Each number is 500 + 50 x the weight over the matrix's rms, rounded and kept within 0 to 999. Layers, rows and columns count from 0. Numbers have three digits each.

# q: layer 11 attention query, 256x224, rms 0.139, rows 254-255, columns 56-111
# k: layer 11 attention key, 256x224, rms 0.14, rows 254-255, columns 56-111
# v: layer 11 attention value, 256x224, rms 0.165, rows 192-255, columns 56-111
# o: layer 11 attention output (transposed), 256x224, rms 0.125, rows 192-255, columns 56-111
# up: layer 11 MLP up, 896x224, rms 0.185, rows 0-46, columns 56-111
# down: layer 11 MLP down (transposed), 896x224, rms 0.0965, rows 0-45, columns 56-111
q254:405504452491621368561487549501540522538513468434451535502543509570423563479483435443441440530454571578453549464560563505503504584550477512559587444438475440517546632479
k254:368576443456552467515577585509502532431617504504477537560494500566544503538414576536515494519484454515469482468581577503490483508473556512470480464437534457423512439495
q255:631458392483487482493545442534553517470515504575475559598468496536520525467452538529486583417495387460365484530524558544452602482532453508425516502518459527623470506424
k255:519531428512513437521428469618453469507367451546494574414533515446469452495465524441460517497538544515465461521514508485517514520579507594538542521556458548498515572613
v192:443505469532531546427488494496477449512408447471514381486497532504515483477550498490523495522474425533504447467492525447428535433562518439483448514596471581470484571546
o192:480439522507451410473452469625477438487521492451560520407483515455496484464533500447596486442455462553452501508538560550507424484465575482498473449421418526530499469552
v193:450452465443420477499513494477506478480379559497492494544553567480468551453410512438481493547501572470491442546486541521524480467497483600482510522484531588488459495532
o193:517507517456544517515490548393501472495532516553535501543524516494527462505524507569554534442479464508516580429484466546562542459502497572475539412526616468447532498427
v194:474483506479516521560592452490449594563473447430553516460446416463497477416409428445512559444493547454515503507448405468487620604454591667515342547603586429476504494467
o194:457484480551486447562519496499540477499405517402521426462533488590554502548521558462436577603538559506461451526549511504519549453611487411469531559501562452500470425530
v195:573464503570561501483467397482418489468595423519590525396592476522488415492502547581483490497461467412517518450640424594452460588555436460432534519606474590608496464515
o195:638595639505554558469444530507518536599422515574477534443414540485532537359513491476499465491519452415497537558551460467462496445501477554600489558485505472439511577412
v196:417544456600408538395472517460525590433416524424491625509525536562507515428620502532464538522531437450426457479507530570561601546447530593447519416498470522462575541604
o196:611415574469563437432478502450500496541458517440521476524519472498409525507448464508475429449555473496478475506568466509587475539584483490549357610483520628543542404466
v197:460486419443499526494533487540541461491431435564547416610532490506544527497563546571437438542467430482506525572476442494476496501471584434456509544449554490420499499490
o197:407525449527470542559505491495480569553559495398533526464495569459601562473514506532477495447529524518589540442511507488463503531565462450559546550491429538584521587511
v198:518507503559497430446509467489510465438454499528518536447532509566521534422442515437566549435604598575525543567553444650493405545433499529504528430543509569533383577559
o198:573555561388540555563436490452526494458446564595455484537521464400457371591495520451441479442423446458467485501411485441460532521495538467521381450434599507537590514438
v199:478500518462447433507520557497565460459522493466444509422548439475505534513491450493632411509496472508472435424528517489524526552433582509527546459503460584440537477422
o199:555487491592627520569430486527525486522489477515433468460504471461485485492575480515517526511457474470547508574488489397545483530527480529509531390486563552517522494422
v200:503480487459456509555473429465517500456487611529522462545482488462493520528540525576412515475520601519466508508400509496469502584459429533464529455464424499473507490479
o200:513538464591484526447473594476498528487502488430532425520439429568487423433618470469525550514481451521533453462560564398440489490508523492421444458585539584490527484468
v201:482395439509381345460523553429498486538446501493555484501521496428495517521575490460467511474504447507513512496491429574486510532517425631544528520530559511413552568567
o201:521522474500502599481516435542475538542553499467421527558436382555511517541515519525493490486540457454573543565358519492514482493553609441478533510597471486568527363570
v202:561498554420505474540489494467435508475504468522486506584525579494560549447514447484448495524480436615460430475502508470439532480541525458586503447536555531478546526483
o202:446474499522449426460608497476533449564549501562577575553445486450424528499550549440538539476564554395489528439473428567490557512521509557467501513527592451474443565500
v203:521562487445488519541530415527470486587625512476540500493487625564490524461515388576529531594369472442412485566477504482561500459511440546590514507500548408404407491481
o203:395516412473541445497495610426530508460501479492530451501453524565532639567562542454457490530472534610524542446523473453477562523523544444491555490481490546459517495476
v204:504511507471446499527439543453525588529511590516542456481431472499567541600444527468492542530610492414516592489452509460512469462480522455399490470491437485471549472584
o204:505525496559544515500477536569608524431482497493507480469467476621504504450571405478473516525396525513530318429430544533400491548525539508500526571522423529518510506495
v205:470550542470554489576473472514469409417507483524486486522427575476453506495470475439528428561517534561562538483555493442394513536585484437585473483529525541544496522450
o205:411532549495405463502545489429377504539543457597509522494498443556449547496501541471522474457456464493495526565441453463488514515470485558471432469408449514451440477471
v206:490536425471540544528542480550546544423508487467423458549515575503628533577462598550609542555454458522481455508468488523560513512347515425524512445519486477370598509483
o206:502430466536568491422511484465495466610511456509457502443473423537539490483504490567453473467480596565544485494523574490432462554581466504527550505506547520525482541444
v207:436498513516591448557433446411552548492559505498549553518469450464462564541418546583450447506423449527437516437500519449471585492464498522440460529536386442509442463495
o207:515558504551491524401480514456547493453442478488559558546491496538505449461471484396532578546569552449520535582539531460497545512426514550480486480623527510531453609476
v208:513488435440458543515515562469450517513554467550496373524476499477530471464488495478501489515388502437465549558472471492379426514453424545396435488524581473480475487440
o208:539480447432537494463490470551457439534421582492496510469530539435521435527596544462416504497476549542515411461528538540516589479494494500535479453498349518462541512544
v209:491584496416474547496444440524469520559441484540542418548547453534489540540467496410396509476529527522535553462556370518407468466569552480545481449461453530525560502591
o209:447485594515484546534570464612466440518474506532487517465523520510591499494546496532588420459491564500451489389501576535481502476450539463469411498526541519462489587508
v210:439455519442439462562492600517512412528449380473454502521491435522610539459476521489466490508485478652538529461458459488504527516591497467649464570520540547438466561488
o210:421497469506493472595523421598508457399571556540532539569472448402409536525440648516524509450440521405465514547467552552485488452524455480556473500451515513567490465462
v211:493470586460434616435506479523526422497521534448421520533551510530490500544467497467435539585507527466490583446558552567387525457566467517491517492442493497586491490521
o211:572479522542524454498502556426407442476442434477558530544486572492413482438462395521535454465446505539510497496492434490563603396457567557447464521463390434542498467448
v212:523465558462406583499546523512575505520434508597566519504496504406369529463536572508549538490479432489607588453617498477502451497480469518415521422445578538551467564554
o212:533422517458482549459498524525388459563490555531456535449583445549493473478467475470520496343530502448576576585450469587481496499509479466685516529480457472607530408462
v213:521498507605522439562475459457451482578473513490504536448469550425447500548505484560450557473449478539582445539450504396456424638478541539603549566574472579516498586495
o213:470460552486525483479532442525517544550502355527558458387394470531529539465525523472581568527555485513520477514411506538522402455457478461394489555518451517359580430541
v214:552525523530526459481524385515467575483529569425473508525492504585498537404532525523493465512548524499540476550487426457512546487524472512451517506485422486543545513436
o214:492461590527514545430452572453552458577449454418518493518413586483411466496556430523499532438505434512447538536613513507538551495463518483461450491443477458349475464423
v215:574472468592556489596503433553469509485555492575533652554514514453470456409486558483489504490494544493561456575508440507452476448541518540490505462516454478577403550515
o215:553454468417525556498487495467435434528461502550528453510516558527476448486480438522506491567434473530515525527555368458543466446478418559540469518488510492471507528539
v216:514484523479496458546450443482548514490495522508522487572437579464569620519529483505531590496521574510521508498489506606531538462477606569531566426453545539499397397553
o216:442510491455513558488531466515452479566471525532431478504508492483447482536455451511508513506409487465558543489501571459565512459512485453515491542521484465553563558428
v217:464503532460501428583551490434486560592384438469423424544493536447527530514480436514525493442438472583526502500524435406509450432559496503538454589412508511429616447534
o217:453510427505450471440550530485551434578594496495534556475486495509439550543534499470506518492550578551588528464474551528419501531480557491491521535517499421458471563511
v218:542494452530514593552492497508477487432593453512441493486553303531482473420420571466499542546512509491446513442504554466558450521469502498478510500517389379467446447523
o218:445557551477523445476486629593505595493506537438517524428460580549536452459454512508391511451464485454541522492495532527522508484517523561489452519539619623504487458463
v219:536472437513519517600516482541479423468523405563507568468502532516472483449502403498517497449468493506467519447582513474377527443584537445558544582563489593483440610497
o219:532553528489517423430560465484474570523601522471447505494452542423521395582553449514571520527482510510461561568473500442469480519452491433534512571564564434440576416488
v220:476403461564505493519375488535543502438492471483454489467571602479553466480567460517518471510482511581495436360512525445438524485504452461585543628556506560458447459481
o220:465563488463462486490480489472456390469560565498517553540500485492529452573498513498542515516442404505435444554547452560507503477529510597520536431476502467517549453530
v221:529493494524490545453510467480531509527571525454473599581444522506440582537549590500473519534605507405433469428496547454502461568507571498482500486525582542598445453449
o221:504513469627470430536528460443519519613370522619549510478423489427507493500574417580513480445592399424555480508540472523515516602451397564427480526464427511351514539440
v222:519525505453447450448489468393479469519520572448548563471427575493446455529486515540504462561422447509528507594431503493510459511432550532487526462425506528478423387563
o222:464535521472494573475533552436497504502434442552558489579470491530392447458407469475393515523501555548407521495514570608536512496506445394524465415551450525554564516497
v223:454529474497582536556474408545504497516494430490447504467519611506556462426452487405494492517489387554485525451537435420480586521479514528488451623574430534496447550481
o223:470511468397592373453440550544561489516437496470642539449527534475535530549581433491606491495365536488485486503493522531490479571409493524497487498460481504390536469430
v224:587440480540555491489574494544503393561537494502419524564555500474498518515560549561497519516538507530551537520501419510537535525489420548501444585438501522492537434540
o224:562537534437466546482513458419510547463391485482541551505529486587437590496530495419468558463506411543546544476447501523512439442521498446545502522542572442421478557455
v225:505495473541547395555415493489522466430459552421540499459490470467485564545489447577541409435524514409457397463457538469596480639521446492513482559447552411447431581480
o225:469490580542518541486558592519536496537503371504414514535420463520539490463552595485526520576432550548588492506553551455614523519493578459372535471561472468410484538576
v226:467514428463327409495574526543480538476523523557546484538477421457517523574435524533516508495515514370503468492353560567537454580521443587479389469494550461514552524474
o226:527520492518558511523529520457494503525403517492477457497543543463501420407598552502385489514471568448495456443533438484459518526497562528352561463420472528534511485588
v227:550450534532532451519578491527497564436507487454498462520448543673430446463552487543510505465531423454489527491510499530429452351479475469467566502520485590461545473578
o227:531467406513440562518530486439508462533476563561562522445490497400485482443490515529568410454509510531475540526586513444538479630568556499547417418541489448486514523456
v228:491505522549591468558431455506467418490512500553582572492443464462531544472498464493418457497543432542398576566494564538459546515479472372514549492472558527453422508530
o228:556529587418448575463572518508487604551528489485415488447560515534509494490516527490489535438498557501553531494480431430551499547515464520544470566593501489506467453478
v229:532510554508605579509506523505390509421588458543483397480479422490465412517444487403461531489562473485537470561552484505520500505521565515403574429483449567509474424488
o229:549544493475404489548413441549514508504447649505533456509506558525450482513541459492488494540468525444535492471524391425569539486492519509529364490501483409511501475508
v230:587479455591526482572465451436558588529529527537543434479590544450547510412610432455505472488577548468519474478618463462545507531563550535475393584453534456533585566513
o230:520544471552426439446521560550437454434480496486463578569543475508435552527467505582461565534467421464598508483427461507501450482511547506472617545536542437427492560569
v231:526453580548531486465492529490527568511532419542519497534547295465517477526511426428489497519546593551543596457433495559530551471505526456503492545470574483570488513487
o231:519531554492489493525532578549521479394537549447524520474412514478413617585477459332444570429368400425488529485627461446518495539508496556491544618557461447553566529545
v232:552588525570552483498481521513491552563573489427447468431514536521511457485533438567482542532602431534550463478452455417522525506593493440562524467538563527438552438563
o232:528430565495422518522572476484499474436470461526553467425560478488562567451422495544554466500487483528432482524508532523477474535452502610468453477506472562492454519519
v233:473473542494480563509563496449468447491490440434510482355507576436495490567495462446467544525493520478507465537452407454475528361452505578467517455509397607507535478388
o233:519475437446572467569472480501568470469475562590512502597501443501515436469473504470444451454567461531477490474400524506443512513546452459467514465565445504419459575516
v234:460482557520477453470461484513584501628510554529501463570539429543566419416518484545534512454536514456601492470587525497506490570512544500490386510486471424424498559465
o234:569504472460463501499619459489409480473465370573468509500436491514503565499499568524548490358575506446516559490516419498641425523460529480579586504374523444500452546497
v235:441482524395615602480563550416532442607483511480500493501470406564576487599567572511416480522506427497451551511457405322535586532530470611470482494451502418529473403529
o235:468412489495525402524458494614431461500385586437565550500477453551448547387522491469547495460567579478556452409503511502493449429474549425476495619485470435500430525476
v236:525317525492522498512482506539567364385469575444494484573452531524463591547559516502528485479589523528551475522476435475463500623520513459420472500475467573584496487583
o236:525504536559463499458359425403466547591555413472457457514517480468471500483473453457562514520510435478473438592452576475564553491458509551480509492466564414539631546458
v237:534586529505509445505498522479522516577407510389516410546502432638594517441523463391461438373534430516390568442500573507593491484450525510424506459536471614507521472555
o237:436473503480503554477547485475561532520554535515487534542574540460546513546510450603534584512539571400413491595535434489465427523477502495546542480516420464469437533442
v238:500549465536539485501401476481476490532609545383428505403579458467504539515451566412513461420469455421515482497549549517541510503455540538434505497528417478557469457552
o238:484534530410432473459481564549532552466471415479438412482489577489520428541580456499492477542504509517434418567591545502497572498481480510424452485480459526420597478480
v239:561485536563508518435539418488505467540449450598419521522485545460486572507451536490484488503458533542492385435594459465503480398527541529561529532469401551472475479480
o239:456444438490541447539556523510498415488516537459459483450465575620443399539511559492569508558492450551406479538551489498438543534468543569502475527429531450493605539483
v240:614515511592431517502488590541567550508584483409468517469517467556471411439501439458518440453503419501527521440531514578550366489508403519453479549466532499653493506590
o240:593568464480484483473480438502476409440393568532510512501593490412618485554470556591496585443491507517400428535589502417464527532395572535573582405450590543353540447503
v241:459496487459481452500554529534503467543485461536523497409456445458429525520518420478507422573500557411568563515478583490601539464486479457553520371533556521510589523533
o241:412592470509479586498466539450384457519531583453551516524512456458510475453517580505508454480557474569534431473490559556450512470477456507481419465427456544605432487466
v242:474456436621551504500508565543490429514514462489551387448615445459496510466525526460538413480491463518505527410594460457489488515523536464544521573472503529483431532455
o242:515506596541507475495545400602565520588441569509456581511508527491590482470568466459521524478569490395516520596505505438523523467475530425475579477568585443524534473421
v243:453420434399425554558510573427467545574490464542500468475504572525548475442448500447531525540453532544479440416525501587566502416449503577566430487584582456487513474512
o243:397522372497511461531541542517519446458491532450520529446544479454523510585463540608496432523401532515476543508391569531422467456444503509564529397411474581479449544512
v244:508533455561481591406508445549526471515579450574453461462525461498438461446524482621472511534455522422451489464582588457443599491468434449555441512521504536546498506461
o244:596406463462570458457567463529374480530548487521546553509480521514537415474465536459480493540560448419502444546610451536484418483557528488492463498490490489477470538439
v245:497453491457518473498470405513475497488452538467538590546489498512522581451568454566569500509429515456562552524555508477417590527476461599569453507486474516539542455543
o245:505541545542420494443411458531468455462511437473547503401448471576500508565463539554446536580630483524511477501461494530498459418510469428461446600453564462500434500514
v246:532409545448424424469562584501501503501478527558491503454393479553523558563564515395507398481417577518490430513378464490570523481587522500442443461482492444468485448473
o246:461548468477500528533452537507555425509503514443450528639474495464509580476401526467484602564541494554548458426560468561544462550514524449482520443452533498500527524539
v247:515479446469460496510527496504510481459560469517518563582524386474520564607488496544440487472541480482480612444473563450620563554518570536508504404569447470554436461563
o247:438593533496491463507542482500503536434478495460477489546529486500535363517488541513454495477475575427515441492515556518493428435537483476465575491488537397517532488457
v248:544474559542574483468508510513518531592465384523419533582602488479466464440477570622567542471525465608536461440468510552411568486557529520454439550544532456572402500472
o248:539435490498398573484560474518506438450554516606575589374429491489498580456467557460565547527505506387454565450529433484606478449423550538554557566511534473496512536521
v249:484593569554557326451533410535432584469583513520578533403444507543386515509504449431516445505508468431421430424505509483501557483433519513480548492544447455623558510498
o249:486420504527500558476532443579532447467362520539416495577462562546465538511520564465548420611480508471523515456630439553426568538543540469471436538507478456429397529432
v250:493515517555499519482515552463457519457590471506410549481449499551540441475343481458501491516501505497525500477580474588476520496448591491387505582472536520488441493436
o250:536509536495559532450497474523477619469468581499481432510608534487548508488485501520520453473528480402561559420449516424508494528556478541546592561412592490450404523408
v251:443443468444454572402627520470507496487467535507506508543554487501538535489442583470594483524457467496592477534571523526491512496552418468494510441496544506567515462468
o251:529569453566518543567435529515502451475586471596439486478498532462422483542544479426446514528545567547583518430492545543483542412475548543554464452507485479571466539539
v252:542579493550509585437542464477479430474454543586472445448591486534504490446379548504448497420505499555477576487499495565506564483373523472521516566596433533495457430403
o252:551441500434588474602518496444476479423556493588572613504614487461542399526627537492592445462602488484452425500495492496441579493533382628501491520546519585532456560367
v253:530566490506479493545523591589513505413458464518443500442498540477494539484314469419512427565562486484491507587515485475558495503507419460538439505512471579493521564514
o253:532488505478531464502448576456517553393564513554474552499493529503540551494532556587496468561397502488510545375498293446441593519513498523452500494490470561578437472426
v254:402529476373401441456587493435577442552538546576474418488470513510510582533555471466422562518523514493578448457432448414472432391569491489479552482459491503455515517563
o254:465409555534484525498505486398471538490536569478497431522521501489499485541483554449533522406547559516420386424480536483493483477499512473536554495549372580553497415494
v255:539538535389577615531535414541439493491578471444458459532533515403530460553486548421499454537535457577418484428456533484350493537553447439497550653549525441518524482524
o255:488422493571506493532556544459499465549515468495523496456511515539544507506519471394571468439500575501578556575501459494604471447541682573446477515494532416512437508465
up0:427526555503467452471488571552414441517489496531546496471560534442457579455494407510547479647541576481485522589519450513543513464442510515557504464437526526471485573444
down0:444444533532469461539510499633520502568459551482525444485494538527599426439422504505518583474474511632558514556491458494481540462468530529515503535498500501323523582450
up1:440599583474500567517438482493484449504517494485505570553532500508471487512506458524515525515589493581501496481542508525470507485434557460508510535545618478462444529457
down1:487450542484487434447510516383509561491412465580595431519519543575519572431538512480527537550489443465505428543588518499500530510491495554507522509482615506451540468527
up2:580579511613502561556463504468545535548447541461478467513470406524484598484445415528510586489502520496456480465461458559419461495520450537523534437481422524512555510455
down2:471551467398486555465504479408575436426530470558531517501582554508474421522524484397469407501509530522474497452455563472535594558504455474458426548547585425394499563555
up3:553515569416550547533519572520473445469386505499557502511477556538474465511447372580483568559537558454475608669557452448590534535485482467507471459463500498455526486505
down3:474518541554557461473511578501504510468491530469488521493498387579551467538535527507493563524546520448543442434446522511471465549533547438588630463424463451518428488577
up4:590511583396547564456591467374527486494481549522453524415483610530531456537538466453504511481495446436529514434506544525531524510489546500502489472451498480563446452517
down4:552448532515465479490514528464569537534565450471447505560507473549519576476439525481448554589509482498335570410518497478478466517439551600620417484432473394516543549522
up5:441483527537569500482475512525536549573430460441478438526477426592440535447515506537467414422433492526436491394495541486505553491533483517532448382514471531540478473426
down5:589517589489474463593533468552506435578565531495512525599576581444528465432405452556536488546499435445559519516497461508474434489501495598588578490532606499500519589586
up6:455473458471581443522447439514473513379548499400586503516509449566501567469493582460525516539646527476561450486535519490471474456544584540484437458532455501486509479509
down6:573523469550551559534628484533526545560543514444488459519428490446575541474479494495438466441504390460452659563581488462476522427587466528538489432538520462401463458414
up7:522551541467565382527453503522538486576505487607453592500554553541560524542504519490524559619509441570478483514437481520554451501512469483586463498486501443560635483471
down7:499490500562469400452475588547443532521473460454535510483391479493440489581562533557499447536491423505520500516429532524512536488500507512464508444437568512556484532453
up8:626468531475450592426419571554443575536494384490565495493467454450420453478464485526560380502573469592554467480509438431503495503530480527580593509509528430567410422546
down8:448539463599449491530539507528580525465629449376470521594648497394519515540504540468435465604559537504473553485579505522567626470467498450463442482458512569440570467467
up9:482514492549573504537525521489511465501485448528588449470598445432519517432424488479476504606463548550444430519390506561488514411455465444497528524508428503452495473560
down9:530486562466468453536486454459473521489437558489355523530512499534446472652514516504453471578521411499472554469450573527518513447484483441472534510433618487497526473400
up10:450470512534521504534463495440535544466493459503535474491455493668481457555440388592589414430489547548498443465494482528466556508645483521518514450409525468496503512461
down10:559482448499471469457493436481416531502494522470466576478513519536537505417506571393531545538517504497526532433546528514609454499446498535493533456484530437452608483519
up11:431513477425508506485636493619582493501444477487490504534466548586468463468540585474509446489562497497362516475470523526506512507529518540525502538587480571519539577378
down11:471496522525560495507508504649498423523457528488596424508567519439510421456503458461483512510473481521553509541499465475433447520470638516486525462467643464501510465505
up12:562460526524434362533458469528477506489604489556477572521464476605549538512527488504492584590513449499514403503511507541582535567449458479446581508465548449515510468597
down12:448516416420475507448446498473531576428507583426508517509504448489482575485509491565497493438519508480393501504481538515509469537512468455539540593616411510365554530455
up13:526398474455488506517436437493572448558414490535514517529549438553442413536481473489524563481481525513428497438428467595405472498510430469483485448429583466408490564476
down13:462388444477488502475534486502582517460479544475506532462511551542568474560544420497544507452396519472494447570554412634470485502526492496570506503538429480572425524469
up14:443486554584546521480481473555521461562520471500570451549506458485490482444514505535488540458518497436559557529492536464371445567460413518417525417473513553520403398432
down14:494567486497486491541422525600535428489570546439449436495548434495468430550480507472519564431519572512522474425520457510515481508496567536546557496481551460479491520487
up15:470466473539500542492545413567587481486440576574515424561563489502472481447500586472590453452548506505506595537580445544503476545515541547519495547593554468573490463488
down15:535451438535528465604395503472471536495503530500550534446440393482528519540508508524479466585453455507413495584506563519538385505466462529620482521457530490488510530437
up16:500505500482459482450504527558492470479530468492432425459484570545447456483457524574424476454584575496557492445466514545476535499495553582447488498481445437520447489512
down16:534525550459467529464391452476456425505535485515475461606553471506548509485475445489444497485451546500466581559489481479594486460534402468520532486462536418538384478483
up17:543475598469526500474601623491561421514441562496494450551457559528444532512547399531469547369426333429522413478600468450490355509469480466555471556508518560540483503507
down17:411499601514469481427562441504481493486586495495434564530614534455497553477421542457519466527531527464507454447397427524602607510578528529482479397459520531355517392461
up18:519551507520550568556467519486509504471405499571620491558475473535532453482500521505457519465539539507447399587465506457507425395472506514563455435578496498542552474481
down18:490529418565384515494448482479503586397485495515530573514556391536555518539482526497579469482436488568452438509430482482465460409569523529474575552451478417509482479498
up19:566484514341521465475444562560494545558507526555464464554576527564580502424553506438482540500579428522398542493458476489427390571400532470535433603444603467457479478584
down19:524584357538611521484425507515487593581476524448490571474483589499407413593447443519456467546497570461484498528592503555576550497553495405499570472480482544542470523487
up20:530436444541499559471515501513468483519458391575536494491506449450509412542507515574563504483483515479451487449469490469474487456495543573456564493508509534524414565477
down20:441459493489445440505485535502521487476464458564514565480466562536516429530547493492470476477542476521444583524522472546519555426480495535399555524427477421465482478502
up21:442569490489541535395437463520547530503533518524455503456510484461590530485418464522473499464431583489501495581457536389532487420463510470433523338552517455530464488528
down21:538479446431540512481470543557500406437443485457432531481531447548491405402434456490536412539517535564533546582464498539519498421530502435526519463385454535510540445491
up22:471492518597511469538440551425461490589556491459372435488502424372532461450472442509580483535472516425539562488479452507522475517449428528515497460517489506531467514519
down22:535511529586423461455504456382398490466548431560425517496582476379578517520518440512536510440447479557413457473467457560549468570512415517446569449629550604517549547370
up23:561551466638520573498467507499498464450475520550502419431477507510501509536480534433515483446518479564410421509459579553402487451510492479516467510541464515501491446407
down23:523569433533508447482546559558441549566555418511592584513517517448512531509543444519446469499616517406459469505517578456546498533575454443518490505478473605484522512496
up24:489555459540492470491476440633481467510524461482462524405559505411484485489421528482559485453445484541472523592549468455510559556505499435452483516496491475513490556598
down24:561497500580481578474510440562459503514567509437519487465469562492569537575539541497493568532538479547481526499505525576434487514624437407443473472482467496456487484497
up25:409468456507653431542443528513515482474608581504470465496469465507514513454460510483446471515531479479522513449532493423512438534480478583548462591637572507518515534422
down25:501510590463405534532513449525414455542491512625492487472531374515463529427461474497454405384480496489595540495475558443540442498484524550489519495504547566479498567532
up26:533472512530522468463341534465520575464530501435579488508583547516506490530384470498553495483510488498609471363497586525497475519416611494428482540475471439544484509586
down26:484402535602472469511582463453597501517459512584517414483504596497471445531511524519492505450543526506509520535441466470469578496527499461464601497504526524513480496411
up27:481493526489482527450449494527511449478529501555427468551589565545636558388503458542529574585459525540454555446521496509554495527546530499390481375598532592424513487496
down27:436546472547470451472424466514533483515381536456655520605478469454512530536577513444418590453552519482582503480499546559576531452465511498557518507554599504433538473513
up28:544410501462529539476420419453495561489591485483490510500460476451474472522413466497604489410523500558507498513448532521535455584457569416422532501482445444468495446507
down28:476541548597452420495581512485428593492532470480412494510529488489609481565499450538416495540502450560349476436489475559452568494429504532490411479442503543499519509498
up29:559494399530447440521512524561503508612551520558489494402503603495514339435458549455517509478541596480467480473423501501511464498575446539516479532530419515517431485480
down29:464475481460513549499465466605472514558440586525527556493511502510433473569446519510494465510506407509591565448489430600470502530557587480455621563517495480465422526445
up30:491476564510552523493586473413440606516442533503530467478487500417611524518468505515513492459515508451429488568571442499482549492463455405487519492551552538477568493572
down30:582538576517414493519525494462478496397536460574497472509437601541497463431502488500591601447475437459498464583544469548583518515477513430510507557570534438492409544444
up31:616533500544435483445432535582503572654536475479471513536434484545492477382564505518573477446532543537510480597521451503530473548504459554554408522530556407493542454477
down31:571492530513558619542463423465512514503435519545462612496520469505535482468493563573511541507414508544447556484533506536499520501469569500440510558500519606630470472513
up32:547557382580459398587556483443459469463470432477501422480456576572522544478491521456499501578529627516448518520456573486451449526499510483555532578497469487523475489537
down32:465513514483531540514419456442471609454512543432568655528526462508534510518527487541523566466527493508559470542451568446515581487546554484493502448512503541450445551462
up33:527489485524614548554446453509528556500348548438428486518436437460442475484552454457452500398492560505601477523416428471488553432543466480478481457439483497497480548528
down33:507534485480419480548546498493563622460551514462404508530542478507504488439426516385513489589553526556477596493456481481546440522512494597502543492528439495430506459484
up34:421469500537475478473597572481403473462494483502484337460488476476466511426558440555569607566494593486545544523495551475497459412585522553461504467466488465431407530548
down34:613419525507526536380529543529566461517466559542445448621524469440511514504550536606440457420472533603457471484439538490502524372509481479541600510477472421477489596447
up35:483426477439479517458520507495477473599490500483490432432448502410470548500463575526544443565399584541476392504600499482517510493427469453478466460484547463464553548523
down35:544596437564504463494516553489519407503542584497499549550465523492501554479535424423495479537496428476546581554498464522482441464390499529489455523488439526514561515618
up36:583399445469461466480478427518392543533454504458537548476555451450560544496419596452565505642449579485463478493512472422497406522536506502487550564543514528470403455419
down36:500557493440564477516439425397568539555534479604524539540512526523500535455560538468458446558484521473407500488448502438491505425480561456562474454446446539524492489537
up37:507407531513495519489530474559470507477631589507437535519473519528530455559469559403480500410555598468489450531586452400639459457511449593541497405528562440492458552423
down37:428528477532501428441491451461600527479505492514532454537625479540520567504530434469498505529506538372483507556493528527536411431399497581513488509556394546492484586490
up38:477465566454448408499453470430485547510529537602452489458519489455490610568484369506484530491525521429458516550575504569476499481454445572524505445483457525563469459534
down38:603569473546393440476557483544557561494523418414482515479392539567490477503501511492418437480523522453516457545394517517549528513503537437467508498549396589441525515483
up39:507522472545465450487500401493517508536529492555488487540425454488509529497432510474483479518535517480521538528553467484408459496506509436562489603468468476537502494521
down39:502592477465501395520510498427534518517506445479511503401465484523484505611535476424580520481487591456620513576558499474467558494508424551558533533477580529553534495548
up40:533575621471572453646473530530546510514489490446509536436473504469474535502420477522531551541549460516421541495452492467459460510530396441574607537504583539527525498454
down40:437485425478548586480497448555416453410398489507386546508405546492505523550444550542469548516423604429422502543430532477420498530491506482588501474504520451506561443425
up41:559508517488464424502384492552498544470442496595442452451438518504490445509554449567539437515597471449546473526524459572427447541517485522522534417497445533528497507444
down41:408481480504567452508537484458470542482565509439524595509470518412496568540533413502588516370378453491548447398515559520445560576541507477514467458470461418664501475478
up42:484483484511551492502497498477477485519562518532476530492533518521592485492377589494497440445406531483515497464496395447651531495552485480509472456558517441511481440461
down42:570491642456626585451533520409476518461507498417455451410544539545477455536459600526467520460468552431482469487473504470600473475464525444447476446478466476509498451573
up43:520513552461507519428504429575456527466395534473469507487400508426601422506504502415555461538466512416574463500509520481575491479541494512521543487537587476556495490439
down43:551520487457560582560479623441445490556512483517467565475461439544458494468493473515453588466513494494446535505496508394609464553506502576547450521521475475513574503535
up44:488525422460451548552510463562469497513445500554503530561434501488479389521475465440543501555519617437546500511514387537532476531455540518457423525550437529475418423541
down44:570568481482544484454582495579596534548457417494474575445601399435475513489531516567475509413470491550445536452431557545517496506485539439476483454467494515512508460486
up45:516540574490464498517520575505540553473425556361445488563421484550438457511491534466522374469528524487477513474489479543550439533540515480545442521500441563471548469546
down45:521478510527518507455485469557484518446457540453445549512463486504459521500544422558548469480507455386506414505466522499524499523546439502520505428489449572540440492419
up46:568593500454392478470460469528527515505448567497474481445481550460445516484506448505450505511494507423532525487507455523463562522464556467536500559454604462609496486478